From a checkpoint of a small transformer trained on Wikipedia.
Architecture: no biases in attention or MLP, some layers without attention, paired heads, gated attention, a smear gate.
Each number is 128 + 24 x the weight over the matrix's rms, rounded and kept within 0 to 255. Layers, rows and columns count from 0. Numbers have three digits each.

# down: layer 3 MLP down (transposed), 1024x256, rms 0.0963, rows 394-446, columns 128-255
# up: layer 3 MLP up, 1024x256, rms 0.104, rows 395-446, columns 128-255
down394:141126119124154102121079165140116157125127188136128093133115099164117138137138116131160123128108119122129107092151105143164076096093118176119108155146120143088107124143104133118136128139155110146090098137101120115122080146129130168169117141097127134154140129176105151114132140154149133081100138137115114170117109119146116097146132122136131143159080129148126143145103089117138116110115
up395:176095137145155105065155107129156172106154109129176122136111076102111138114148126159077185128139118133106133166159114161144127156129130149150116135110117139151105159114105088123107098118139154103118132108127119092111109123117122097087141133097128063129130146132158107148121132085156119134088162136133128128109136158130123106115140156152116128065113121111113124098141155128127088154113
down395:145118118120106152096097136160132121141099103115102138115088107157119129097114121078122122104136109187120156128098103168139104112107118103092096122126157114185158116106121144141129112164147109145106134166105161092101088127118123152168124125121129109127158175179154070102146143119122133133100128127124160132116113117146094164159133119137121166113126118106171153128158140102093124153109
up396:160156155118113124156148096122159123126116142102109106109118113165136158150190091124131104124127119123098070173136108140150174103121152103103129083102099166180108087106124132191143151116123133113118150173130136108114142110112097129121134098148147126110145128124177128144099089141111172147076104122169141116102160114058122131117137107196127127095107113115112134164134142127108119150143
down396:140134086137090149095139150143110074133114093129129100112105132120124086095134120130113109178119137127107129140134101123102132131168123117089126113130148160071101137171136209097108159169186116181083146131181163128136081125169133171110123100114146126118106155127159139113100169160144148125121152100123109166141114145070119111127105168123146128143073143132121121162172101116126127109123
up397:168113124136143113139104096163120098128138157144147091097150144098095152168093086143068124117139096161093116115156111131132130172130147117128138130121096135152114155081127150150098143127097164108127162144103118116084164132139129114122103142123139126149121100134126107142119106126116195141149186124150124144115117095109169114146130153104156118122102117121134153112055100132113185158088
down397:119141135147136144129135168180140170105128135169106098111161127137151127139111135109111152126140123160123166133153149141138142130105151152157100152102133114126118136129136174135075117135111162131064106130090132166164137140119122148140153108131144154122117136124124187131112139169121149093151145100128124141126101132134156142103162120122146180112153136156147148126128114117152161138117
up398:075121138139121163140127087128156187141155088120113117117122098080100078110113113081133192178138113133091093151089150104159131118108063114149146155126097121112107107125172125169101133119131096146143141129147120101127107135105087174108114125100114105076110126128127086126138122133155101149101130105099153153035111120081130140146139132138105068130127139124126071086093158107152133141124
down398:068121101152112124099126120126113122135115164168161137071104101149140098158093161107188188125184156120116106134101180186142080127159103088140115089180103134108115105158173104114151111117161147090104161124150105102107113172090133110153122142139096111124104122166143093090082111120077115117112160154128174176101127114159127101111153111128122120173131143131095102108101142093146201131138
up399:173109121129154169127133128144102134131112113104131101124104142126142108158158126122143100127138129118107119114147153099134129144125142102118159140108113089135125094109123151122130113151102158099155097178162137138133179123116099151135179162078134121106137140096120106136141118107123126135120114129145093140130124146097131123149170116101105148134114132151118145089081123135093136154103
down399:104140118148166060149128124135139155116132129145094115138134158155110151144136140140124153132102113144131066147112124125171091113100112142120138129113156120118121138136144096134142159146189100121115150146130127127182093135094129141144092126135132143105162138112110123112119161087107123134150131155146142111123160119151119128155109136135139125147154087151142160129132129124132109125118
up400:100142144128075117085136107084142111124136102107137083117146125149136118134122165101105153094130141121117072133106152108153142113118105182122101116146133155079114167110163123127108169131133140137105166103108116157132109168159138144090167103091202125124111148149140131112136150112126136103130119138142165171118128139086118105144150147165121131151130160136123144148114157118114129176121
down400:139139122133072110124134143099119144156109178143128153083141091125117093127096148117109137099120148156136137128116132117128118139099146160137125134162121153089127101136149096104169118119127145147124092100057111130073158131136140144104129104126124142108181121156120144078183135123144127129156106078139126176195111120140113077134131132114155138112102146176100111109117165150098131131115
up401:124096116091161103138181145107123146166099150139186079138114109107110105127147149157101105147179111183132136106121156146110119156131179085161147148111105145155144133128151088136113119110091192117094115120093171138089154121150109153176108100160126171131146171156150131119150131142132132181103099136134106102122135109110095153132151139111106120084137150084136125128100134156169138093156
down401:125147070128132128110137135146111092130127148137120115103078136114146142145094099128127160170133116197145096105124157127125103168136167137147127131108115117118146127141143140130117166113099139177093169117134182128086108122115117142141111112176088169117159131126195089126120116177119137137150100147145097075126103130116129110151157096097144133096125166148148130148108132175157106124152
up402:095140106157126160113122128129147118084113116148184138123115148126146148148115127097143126093172142137109134140137097126166109126133171149108130098128145120156125144079144139119112173104143124133130168137105121112103126103104100138093129120149118152115152153095160105138124129090126154147116147107102174138115149143125149142119154137156108133128118140104148147121141107133133147156120
down402:087128110115123156142105129132147166139136149112123147132111095148151110120093145105128136082131116167124100127092127143166119150102132110127149144107110142155129096129153090137125134080105118136117119141147142135143168128124132126139117161130121119133144110131105115120141109102101124101159138117107153121140117126122098116137133161104128117124140112143132138127207122121116114119126
up403:138101141099062125121125116105111146113146129159154081179118129107108171141094163162136144103129138135137122119144124108129106172120181137143144077126091139168130115143136120191115115155155127081115153172143076146154163162109136137126139146162086180110193114140129134183117137126121119099138127151145123146133128160107152138142150116150104144105160121142119095132122097146145141111171
down403:125119134164102140135190138157102106145119141100151119136126108106121099120117077123115158111112175111135196063127138120128093131124125084120114127110122178127149142156108152098161071129114115121122151112134134167148160171156138174122172119101111091102115098121170139121134139117090102151117148150115141114143139124142133128111104125103110145139132178111094142136118145098140115154135
up404:156102123093108120118115145136103059165105104057146137164133112148143097108158076139126088110105106101089101108127121072146119108107147121145113142128144128129171151111153133118114136176084187116099149131119140129119169082085139170060158121125120083091154166104158133136112173124175117078138132080142138118094156095160122143113107117121136066050171133160155131150077137187116079088126
down404:099083043097118155147139117123109198133148110133107147158124144131102102167130114101127095152063124119104157081110128088123066161118129103104120170182094124161091166162094171146140140135070113119100137097138128134111153140108120104087109137177178125120101118101151131135147181181107095113122123075175138123091122131097069114156129130133135145127100078166140114143105113203148119130148
up405:145114127090057180098123103135162163140100138082107100186116107130099089090105152113120188124148117146159154140124122152132137106130135119109137137128111110145140156110179133146112121154134145129128123129141126161094150156119098150117097127091141112127192117145159119137142103130164131106097166145134112080100073104083135137150162132117125097091145150176167154117115111127103128131125
down405:140103124117135124159128162137139127091102149119120139121161132109132092143135105153163111129128106117190079112145154077131121141105135123123099162145173136128109156119135138118113142108110093100102100093108104129125131128094122133129085098150170133177144139129104113090108148136132142108130074075121128122085123138134114138121106111125154188126112117135111107142126147106109089132140
up406:158134115087125134134145106095103099136115104134140094141132164128115119156163100179130166157162110117142135200138143155108126154144130121121141183120130109169126120103142145115137188152129137127117128175129088083108129121094134112119187123123117145124111148103112131145101147115122110095115123097137139124068128130136124106125127137096139108130143150092141143122085152131152126135079
down406:135113116130136098149125150112132143134134135175135113125123137145133119148129083127123164129119140121165107106103161116103115143135119126145151118136114122152149124123111125135127104159131121118132138095085122147131136143151152120134105133141112129128120091149108149121132110146141131135178125132149116109135154158135119107110066104113113143156114145179130119121090115116098093119115
up407:162130148149130126122123105155082121171099107081138071128136155158087104151147161148145116098160098121152086137098126119152172144116146147107145107137156100110153177108130103132135103151117121144081162101110089116120111156130090109108141150163176108119139166150142079124085131129127152144160122102160164108109105150107098162119125165156124137125201092119122151160123126119153111133128
down407:163151150129130112166170085109099136116095147113101150141164138132135102159128106123160140127105082113170089115103123156161138073110152146113100170148150112115109128108113122083087151126165130148117131091127119148106125150146100130120153122147113145184116139132163122122128152101109144127152087134139155130137091151086124100104129154143112124126123093121083159152089121136153114131117
up408:132138105118110152128126119117122140129126108121127118133123117121103100127125124149115121133156124140134122129134127116148151133135119120142132124137132124121123123116137136113122136112117139107119147130136120113118118121129120125108143132130127129121142149131135125133127116117128139121122130113129124121124130116120141119114141133124125115110149127139124124130124136145145132119141
down408:125126146138145113131130137133115131115122130131112140102133133115111128121120132126138116130107119132146128144141116129117124138142141119121119110119125125120106125143120115133129097134131126107143104130122127144134128127131125123133136106133121126125130127111117122116132132140126122120114109126128118136126125128116119146138136124128129143114154107130129126121136112119132118126139
up409:134128105149119208152134159178143096104150110130123160142143131125150112134189131128104128152095111129149134134118175106144139132168127127125093097130094139137121123137112149141134117135135170120122101115090148151093164099143114165097111096125171139124104121134108120108123128106114144131126135129116122131110133141094109108135157143137094143099116163158152122124113134134099144083134
down409:120127110115141143139137147078122141079129140155099170153153097131138113139156134162147124144148132157136156120102134166093146154145128144154143160135113126161194141099094142156153158158116134119148104149146119108100116147138148133075142130109173121148123132112092116104125143111093137104111105152145108127083115107106121100128136145179155121116118106124119126155128146100114070135121
up410:149144104081130141131139157111119115173111107138177118121147112102131114132136075085117130137112124163128084138141148134117161184160078108114096169147095119117105145116177190136147149149136144157139089133139113086144143076096120142119143125126185155115127154144128126120128147130129161137101139090139128138084116152102118091156131114135095107127116147102126140177085127121136127104143
down410:111145100125125123100151120132120168176099135121133166158109122124143113120097108108166107138120114150122109102113099172128115144150172185122113171178136124150130168098139150083120124151170132157128141124113170130162129143114152116186081105127110122152148147142139163113137121117124136083128098136138157121147162124129108177135144118110129130126128175165089114132130138122089074133140
up411:142135134073122135138133103127168176119096167128113132085147116105131122149115124154126171128157079151106169127172151113186135151105149163166153087149098138081093168135128095140146130113112176104114135183103155114158117092108142108112127131148095085117132132093172082099156156130120161151170127179159138104079111152113175113117124140123149128127146131111120146151104128138162165123110
down411:109162072093121150113192106115111156121179093088138089151109137102185113126103112094108106129111115086094144122127132141138096136127098153141098152133118181096138128130119131124114131101109145160117140111144147106131081128108123134124114128094134114120105081130173144145104133113106138106075149118095162124164172122165145089169115102107127164168102158112129129135126156115134129167132
up412:090144067125127107105129090148134126123119087094146146114108137118137108148116127120098141147085130108126120143170133118123120104117120107101112178131087145119152122042168111154167161117103136160156118092185105093095154177097077133098153124170139109155152101146112138140100125138142128146107107139105121130097108146152142140169130153124114125129163115138143110121127145115119126143114
down412:119131124143090086209146116139118097151149140127100156140090124107105112137152153136141169123163101114111099165112145137103096097091082126182131079093094081139113060165150167137107158122123138114083119120144152122114136131105138089122132111097149107126116103119118132134146125120165169129106134134114171140096118135199125127158133160124137121121125071086114130140159106115127164126157
up413:125113133146120120093143141137138176162122145112170077129141089124123134139108116142121130100099120135095127135115118137148135144128117139173132174123123156153128169087125177160122104129136182138096119102150083118146085121118159085143150125140147125133142100111144125118120094079127113148083150120106148085102100146097162146092141130137149080133169141129096153138145154084151157093101
down413:151110122112119136144126121141119095143112121140113137148122139158131114104125105088153133106148120117093155134129131147128136109112135143128091108156187156137169131115112100142147110124143105123139105100081113131098135121115128141095111107148114117128119129119127129100132142104120151143114086141125161192083146206168132087146097112117103134096108123115108086110144138124156072138114
up414:145155119125112122118122123131131156108118099113146125103138142093118160132080123152100145118133087104118116193110129127153160111118097160146134150116124153157138137126169083123115168152170147109157126110124089132113125190095091156128159106123169145111143162127176054115130091107114174181120123101127134130133119148138128085161169179131130075150148123116171107169123169184138127139127
down414:129090131161158114147150165148133078132137097140140131160132114173135105114162170077126143166167148103109128119107118081070108112097131109124107130139161106140124108112133125123134135102156119129158150106146138125111129080137188168120103104108136151117100124148077104137089161167147153114123110145123154113162147181157148118103073162136134103104110079121135097116169101132116128190138
up415:085110143106156142099097146155128157113124163127151111135181153133118130083115145101120144171146075144113140165144146115134187117185142151146096101103137110117144157147126127101107102100117154139100124106111124173143170096142142151133100127113124165125149096123170119125122138116085120170119152103175134089145138125113104135105124160084165107113116124102164132113094125125152145101124
down415:143127104123111117136158121173101115132150107125115113138099147097142084155109109164142145125124145123163126097128120125143159163114145118148108144097095141137142129101097156140114114159095084131102134090135105076131138137126116148158168151132122155106126164150118139135122146124126140152130164148182150133118154130148126131155096114126116153135126141113120184116131153147118115125125
up416:146159136110121135073103116142155111141166091139138091180176113133095113127107146176172147115164073140120095108153098136116165128118121106127154132136107125071127162110166142191081110140123129109096132133130116167149182175126170141148116130136116147127179126137113103107064115138173113149145163138142120125124107116079180152164116146127125100061142112129148135152077128110138101105174
down416:082105113101151134137091137168123152183154090121138139097121102121115108142137171135157111146158139147115131103134143122106164152105119128132120129135174120133123149126150153159088112128065147125136143122137110143137133118146127182133083115140107085131117111094096103107137088145204120072134092108144138125149117162082135122138118113179171107134112129104118153165127118105113106103163
up417:170141067083100177050115137159150151182117147101112103139160170092105086134149111141132132183157127180077120141152181110117167161159083126155143108172090142110148106073125141172166129132130117156164131128147122129075123092113128085116139148085159116142133129114159082170080134062154165167092156136086119118095151183123156162097143171138136107089166161139120120169128132181105110151110
down417:140132166164158149138146146123089113139086160118116129144067142119147096132106122118127132160142128153122166136153158099088133127140126151164118107130127206129152089130116144118154122159143114129155166108142182124119164124128122133149150098096107126119099093204139133126128146166189143101116135144108124126092175138104097146133115159111145130127142142167125123184145144141087110066136
up418:114097155085129119140155145149111143144142072091116074128157160099101148112090137120109090116145157163104124109120131134133168179106133164171168163163083136094094143121140167126080125119112105174154180136141144107124152108094122170119120154105200160119124100126139103072095121103096144124065138145110150110145108133124143119114124113142138118103125124137137078155148125119092174139094
down418:135070138117143169108095098096137149120102114191124134135098109097096138126138084103128080145135154152117135119161094138146112143110165164132165152124104129135119123157143084074145128113120099085101134113170129112098151105117094143173092100128105142120150123111133179113118158160133161137108125097122166142215134131126132139136102111120147124103123073128139119159099106094141110153119
up419:122168156156071169093139161119081188140128119126144071134131125139142100124116158112106140110152135167161116172146116149101141150126115143150136125128083197121127152108191124135106096148170152148106170090138141109133111166123109167080116171144195106076175118151170086109109125099156112065132096139123091123142107144068175104095131107150144142125130159085115128159098112118123116137160
down419:153133176117148120152108129111144070108114153112105116101110127102133121114117125123159102123210140095148119152126155206149083151148110130091115186179135185148089121152070117084162133139144128141116052104073100081103090119135188109121146098106148115142150166155100119111160152117152152178093086115141120152120122144094100130080143084117140149091131113113111134151133183119188129169160
up420:137142123087096154170123078122120107165115134094102090139102129119124105123117143126097159148165061142077067123111127126146177145183082154090139130161093174099118130099193166210081125113084119151111124104141144147100154129148097117081135146113135138091097131078107110133085112135136167114049128160107136164142134102132164161117135129112147073100126127119134115081120141102146101107113
down420:108155140181124121098140152189136208194135145158152112158081113126124166136135181116110143119092130135123106096101132109138090125121129147102160090171149159104118174117145094180116148130087140148074172159128179170096122179094125122096137156106089156118097054135111091107122117148108145126130109162129120152155167123151113130118099099121120104090137111144134117124119111150115089092112
up421:170099116098112120109101108122153119139143130127104086126156157127100138132146095135123154170144153114151090117105141125161149103170095131184153148093121138122123150135124109128140139137084162114143119128170096102139121138122154133148133123171109106115120119116114098155085115137141140167091131117121091132127149144099127105139129121161142108118133148124131125108108170127165126124135
down421:170109153127104138150119159133179125124141130140099065108133113107116133127131179168150144105149096144129115144147179162141125106131135124149184137151143152147194117118116116161096140120118157131142148109135125148146087093142144139140143113120108117126135089120141142116128133132115132133112109126126096127155136138124156097129083118145146153119071154102146121112162130106135116158118
up422:099138150154102135171148126119115115143124154076109123142109138126092159101100159154110121156146115151128156161157104148139150118110136174147157131165123112146117129118127135130110118124121129134121150125162149168139127116131107116108138114112125158111142124131134054173138097115129107140123125115154151124106130127145142094125144157202173074109133144091147137157127126118112128133129
down422:151147118136128130139125141136117094108130182127111128172084169136110104125118144146146157165120189083118158155137135112124130162096108105145158159164125092128116147147077155164141166129171167068142083137108144157108106120117138181138123104135121160122153082142115128142104128147132161106143138152100164153105145145152159144123122107126116109091116115106135107110127176125100120113153
up423:192130130122113150103152065113155116102158088160166124140101103165083150133121182078133155118107096156137121117099072128151116106144157133144149092125125099119128094154133148113108130137140131080166138188146149158139124165131142115136203155106118102097109160164124121131149116142138139104109136120153110100089141121107084114141131097117118145073167109130083106100082121161170115124125
down423:125159158116118102150133125163126071108153113160130161148110113123106099121100124083143139119119105119148125094157127129125126154158125112138146094095156131121173136141158125131090082117137135101121119176110146107137109137140110155090113101143126143136096125146142097106117127081125116087074164164078114124078104142113091145091115137046122098107167116080152110152111183139141093107127
up424:116162141093115118115097126127149130137143114141138133123104134125161137140135129093105163166125115116084092075186095149163141122144102118121147101137137141127092130120145113112161097138131140081124147132135162088077146097124089088124149105120199106129153134084102136159137078120168126147098101157130137138152108164145100143116123113129110056128117153130085107129091156150127169154091
down424:114161110132096127135109169137107130070114127165150125127132138156161128140120139124132132154094103155117156102130105111155076115165110117130117153152071130161107126192134183129189167104133161117144136136112129162116128142194111072139130105132112162155125106111108149129134086159110101121170112078168155153151139126121129139127091083108148136126049145138102129110139141165075125118147
up425:141099088145134211153125110083132108119118118144135102141116078128078114169126134100130127136131099111167148102158127152123127111171130107127090135105126149096137148111123187132142113146151177123107124140145123150142126147127123102158151115124119103090130139161128119140093125146136145165128142121147131120126159103122141157103121092175123078121110112144106117121133164133126092124170
down425:131139124142133130150140138137082128106147125162102126120120074152102105131081206097119170159124144096100113123140123147150113151125163094102095125120164121153104133136101143077103109103113138147109085132129146155137133155137119123122136155150065121125127157128102145153141121153106168124138125123128084138154116131112111107118104136161093117130179104158078128129103124105113139082131
up426:180120111083105155164124093102119150110112136127167118133145150119128123158142115079101155126124093170106105154118123146158140153136136116110099149132124168088112162136170120125125145139118124113096132162131108103101150141142144139137161113107137115152111097119113156178116128132115162130122139102147150139144128082130089108088138125124121088101128149102118120153076136138111151162100
down426:137149152126123140147127144125156132126169128162128126141124135111130107136146112111134111105158095152139154122169100113126125143121101083145132088133127134136151140115174129109155143092140116109111138130133105137118117098170149157131140091187146155089099136147144160130063115125120154149117104100130129094117097111128131128170080097164118124139051156148143099081109148136116151172112
up427:172178123112124164085178119138125103142140072142125093147120111139098102121158141060139146138124121139099116112135140059145113144123128167101110128182143120104155145089167147122102159142135139100150163115136165164139092142110120120078135097159177127120165118059143117116141154095154148164129097093114131135088109141096138107086106131136114133136148121081149136129092153159151119103105
down427:078093103094131153110132137109109116120142118153112178161150131162128116115142119125112138139085139056108127105109107134098145128120174132112133134149129147093157146169154125160178192148146158156169120122148129176140191096083068122105134117121124117121115061140083121126187080112096112152124121125150087163073084132129101129077103119150117122137131111185160123131149143123112115102146
up428:120106116162131124129151095115139129161087137106102120150130157110113111116132145160127127116114127110124099164164156125150093131150096141106145133125107105149170138105136099122140110091151148161126155132120101134087126096098084127093136119111121120101157114119125119144131122108171142148122106117114089165123126092115133126140182093125081106121148153113143147131121145125130113158094
down428:121161144135159107153082133119137103123124156138099117114091126155114162112092142148114169157152113139085129102122097123123113094119158115135159111152140112129128112169108123129122120128160111091112128128102105161155118136090143101149150109088132166136107100095146106161145114106114123088133100139119162094112110115180117151148134102113151129147096076118135139140163144109148176158121
up429:122096120153146139118085148110143113150168107134130079175104102115080116141140085138120109134123076145115134160120125086126136091150141144159136101128103105149137105167128130135160098139131143085064090104139153129127116160122119082158152094108136106087109109113129110120142130099109143142095137154147110142127148098149125150129147189111170128077098139098141141118096167131130102102148
down429:158130143122161143128117120129161168114156128124142116166144113091132121130160126161106142140157129142074105124114146100112114139152112128112107159157114105128097134103142136159116058113167105081123102113102175148096142115096148137129074154131153096121119157116146097157108162145109099102111102122066099136154126138138148143156144133135145167115097139136164134097120131121108169073119
up430:162141103117120128112116151112187121118143135126140126139137097093136141146154147175153173127164092110122095138129105074153185123081085132179131110110130131166186138111170129147138124173115142105143102125106121154138146091134131131095127062193142128114127125137126105142073129079126124125139212096146154147116127156143108131090129107102125063110135143147177103123121136120114132105175
down430:151146099129104130117127135051142130112101140109105097102100083064143143116147140135143160108127140143108117130114106110107104145112109121105126167154110121118147084117108122114130086109113153150126093093154152154178145133132108113085131116102104121140156111150115122103139134090154108136118121164141206146185124073140148162136151113120164108132171137189157134131140131135112121132175
up431:154114148092147123152092091103160124153123088096142125114118163142086108163093122127118141149175085097078104122119108107136138128116131142147171128149092136092128139143112146133133125143111126126137146139130136150122106137121149111142110163166133126118122114078112123130142101125155145174127129071117132137136125129123125126110123147107142144116187104136107074131149107139128128128143
down431:123139161135124142110116112145112107154129104134083148120090121155126098140124132122181195171123151119091154133122111101120119140129130150163140092091115178115124106122135140122147137147102146101178150133111106103139143130107156085172114111129169140134130111184118143159072127125171119119116108129170124159182146164094174138131122145152135074093169104154099106089144144135093123116112
up432:122096116115131140152201118115137136133089105095128106103161141130122112155116116114121164117134111133133155129119108126130100149172154137150098124119104127156104114102135106156100138116142153153133121139127132137117166100096111126140151098143103111122139150159128137169144117110111184157132122149112153125132065121145121136096111114147172128140104136116128138123135182164163130132085
down432:121146119163159103126132095140100135111153131127104116135112137132103149162110154118114159099131118176124111142114136142116138095133094107158140146149081119142132138125153115156124161114135163134108143136111126155146086103125127143128133169082135139162126124137139119071118155129153137121124162123161156147142062127129125131110160105112126110163129084101149128101150090151147126120125
up433:126146160113117143136123125125129124146105135155115127109137130137113129101096133140111125199168168128140158142135113111124109157147088083132132133135120157189136166114164176154100076118109193186098140142147101088136114080182138137120134151147152130126117152134119112154062118135184141126120172122139138101142097116142194130120111165126190086131150128129147118119129141126111130150157
down433:129156124144171093146101072084134135167105127154176107111162153171132121176121101154110116103110140140164102129126202148156164142132117122169123123099185102176150121114114086167114138129127128124087160159150115146148109153094107117153128116126136135087143127143130122133141162109094130123121138145119128137175094157121135111135111150138133108108122119144147119130178103115115089149129
up434:104167081122100128135106121093091116154132120115119141113147113111128145157121145154139120119123101112133116154119129132157190115098106115105115084086106133153116139123146132164109177164117115130129151162118155128136093126083017108092150141131152118115148172151122115117144116134112111136154120129110153124089112143151133111151127140117088142101123111142135133130134139125129138148168
down434:155128155085107096142112135104124153174119141141095155165083138115184179128128155129107139110089126135160074126146141105119094147134072114155146093094132127147112110174148108155115121141121117108155103133119080139187173103097116132126128128133105129136131118066095148096132129125145139099092117152162102148139160121176110148115111153131060145101148095108110142147122132124121137090132
up435:113096092126116119090110123064139114123155156132138131138141130113109122146140137127108117132140152114105134155090127158145122124149113109163156084138092187113147109142137129161123147146148123139070101133162095120096129092134144112128114115111155136111120152133137134137156138107127134157100099143156094162116138148135108097136135124109148133145135145096128104130128129118176143159142
down435:145142120138140104110119108143116168134140107125103121122151145103153147168156177147086077142125117112116117095122131118132102110134132092110145080139117127152146096137176087139099168123135157135111136158158093126092107106097105144139133149101142154101091098130131102145130123152114140111118119124116087101107109133106148093121158102141124124131101160128111123173151112137148142147093
up436:119148135116095122123132152107123120172118127117165108114125135121090141116143111143145086106123086175124123109092145116136138080134130154118132077120123153176109103120149138165124169151133119122132166141122118078154131136135107075108177081166120122123169130177130110107107071133146101124150107152113106142125065135134129152137112117117121082110159152093074096115113116136185133155090
down436:123100159109163105144121181102102138118148108157152117161107104108135106144171163135141124132112132153155151131138134134131084106164112143130109153156126096156109145174113121105181122121078145090139131142138145160157110115096080111118118070120125135189125156132122158146163110153131150112160145170129110119132123122106070128096109161129083163105166154145161128127126140161155101136164
up437:152128157113107124096102160113122096097103127147133080113140114132117076120168137182136153136125129133122118150102167116125149102149129138172153133126143095148137123078150104108165174121130118160133152111091129158125134172112112120103118104099170119074118150127174147095141110128169114125127122122165080131126166112139080108137133139121098139118126134114155119133131103133156144099151
down437:141128138122136104116133131164125125133169090150113085178135094169165098209099112138132107115139128152113119087079134141147093140162133133096176124131113153165129093123086132102177157145137163131117173140124177158118129120115165119127152107110077125138134110148107148128125111145145147123142132140147148120148116130120156089115160179180144150075129130088097142132128151108190186143141
up438:129142093129134170110127109122120164158127152115090120115131101137130117150079154104153123094104140116124116133163160143160114147144142159139125158095114124142141142141158139102110140111154135127120144130133133168125171108100091153183109138121131140130165136118151116183123113104149173127095160129120133110121139177116126131104118153115117137145194146104138105090129098144157120097084
down438:154135123115155137135141130144121130130128113130129116114121128160135130117165094143134102148113128127129094132119182164112128105150157139115145134085131122136115179122173183110132140136097125132128073106140082126178148084114105111168130119112068131142129105098119137117130119107125157119123113106134134150179161155105163117128124084085131125119119146127107129115126135179120147141132
up439:117144138125144145113130115151197101145132120122125103130148138121037110154133127093119088118153145136089146160137135119117107107130089151128138113107102136117097151047120133119108124140090137138067124144155139098114130159157126118151134123131140115110119167103133127198080133120146167184110186130123181083115131099141145138136119154156154137088138110089114160148111163134138130156154
down439:114161140135140112165111116185105065138106117108086075088168124148102152096087167130095117129156116097106081190129181129093110088113121099119137078131139093104137116133150141142116150132087138112115143142135107147150162148099153116183101123103122112120131101151111174133127108111144085118130143122127116131122120119128171133084118182110161139108112125118126113122136121145112140100171
up440:099126082105070157075118110148163113118137141146123074124161109101118091126105138112130175099120139127140148146124114114160164114142144100095128137103154109131166112144139091112118081113133192154113102112141133118141118136106122135147111140117080091110146145103103131121114144068138134145148103133145119111149091136138111109159137140118118101132125132127092149097082146153134119090109
down440:104115206104162122147104144114138144147092184160128162117139088090108141150137151086139124165117110114154110125119158175167144104170114137091143101103117167114144099126131150132116107144073130088144090146130112104175159153144096127170107139134146104135148113120133106120125159065157119097125125092133123174176122150120152061179156117111162177135155084134100171100109096138176103119106
up441:177135098098044164122131146156142119120125119091130181129120105126125083136162073101110192122186106154138134162136150092118162163116141164168087156150108097146162084120161164127147114112116151107133125130126146099123128077111140174113197138119178148092118137121119116079108146108146158181109142089099124125104133065134060183137156186104131138068125146118120142136098102138158163117127
down441:108057105154101121124102112159082120146109108114134175127082152127096126091155080122137145144115151111133160108106142125136149143174114152109129155123142080107164121155130097075097127115134091104135059097135086120143128152090137127107105163144151112108132153117144111140117093101148142159139123098102092121084080137156126184131133125103151121131115101117149129116128128106127121146140
up442:087118115092120127135114083072115103154124098116149102121122102099122137113131103147162126118108144111134139088135142089116144157147131125176149135126132118136151108113150158116106139130125136141135148103104131120138122106133124157126168108157141121110130166149105131097161126139163118156135145090107143150155130048094119142122141148144085142118112106127120051127101168191108098106130
down442:100099116154125100152137110118081124135138180161150039079125111113135118124119148128167145115095119142104179131115102099147138142132154160140138134143126113130137113138138132121093101127140095108161120176142116127112105121080138151113141123113099058164123140128081150171127151113104144158162107146097131181092114133131103112087111075137100141091116109146135113115133131123107162107121
up443:110151096132125143119109148108111124162127116143165149113149151157121139163108138106116114107113091115118131181139132141147170155125125131136112099141145162121123112054140144181152117115104108118142173122147131124132093105104092134052136138103168130148182131166152088136137157123169148153132142090096118161139137087115112093175156127172061116123142138119182094183139099156176149116094
down443:096151075164148126142127163128091107061128118168157149183133135156164148112139156154124138102144117136170109144109125125105083153143141156123125126123125081120188105142160104134142128124173119117165087109108110180168135079089117185157131116149108131152069111125122118119117137133147148085144083112127188138139175122150147167165110090118127157117144122119137118118174101140174153154109
up444:139140101109070147129138123103153064183102119130096151126100148149136145117148081094126138136132105126098101146153131141121178154116109096134134070123123161134125146085162150162127133115063159167128130137124149128105123108141096136074154108164141109141152208083102147145095089118115132148118107134130152183131098055136130138101114149159097100099147140094138066142104103147106109129158
down444:090157103127138163092118156136123128160105175127138134152163147132123154106118147044111133138129112124119171136144130119145179145161154155129089143135131125061132144140162125080179140128118141135109153098103152145133145098172110138131140145175146112115097098095129106138120162087134096115146115125135064141156151091128114169156084161131154123119123133128092098114128137178152086131087
up445:131136120144119191096141121148142132113139100122161088112148161114084129142130132141124116181152147148142128141135132107138141124168094118126154153125085145152123135132145108136103101113118150102088125123152142132148146113148127121132119087151119118104126114134153130094118135108156119178108154145129132100165074124094120110135154121136158133101146122088113140146120161100113150115142
down445:148118120132169175122133151138140158111104105115106119114115122117126117109131114165162101112114127115159116134119116163139125137117146128123142118125090093146128105150150138150131113094120141100153134134140089130176098136127122135133144116158110138136145110111153159136097131154170129102122129085183136142165090137122113122158180087116103140118122128104090173137122140085116120133157
up446:141116103095157123090108075103134145152165092107139103119153118097113092141141104120079131150172107135086135116124160116112099085114140107119157100137092088139164148112138110122095115117106116115157089162135118087139170162151138096112167131098127094118125174138112144158116162120128119198144138138141140139127143148126137129118140135165125100113131155133142119116125134149153141168102
down446:063143132118095128158170137145106135132125102101110142110124117111153163089097131085151119203098124135172154136078122131100120145137153142150140139113173127127129126084131116132134136173101118094131118151120107108117148135124138102142134166096135131143100110139141120140140079141137132132118118115182100120168135129146135118143112082128113116138119111174150119125147110080132084150147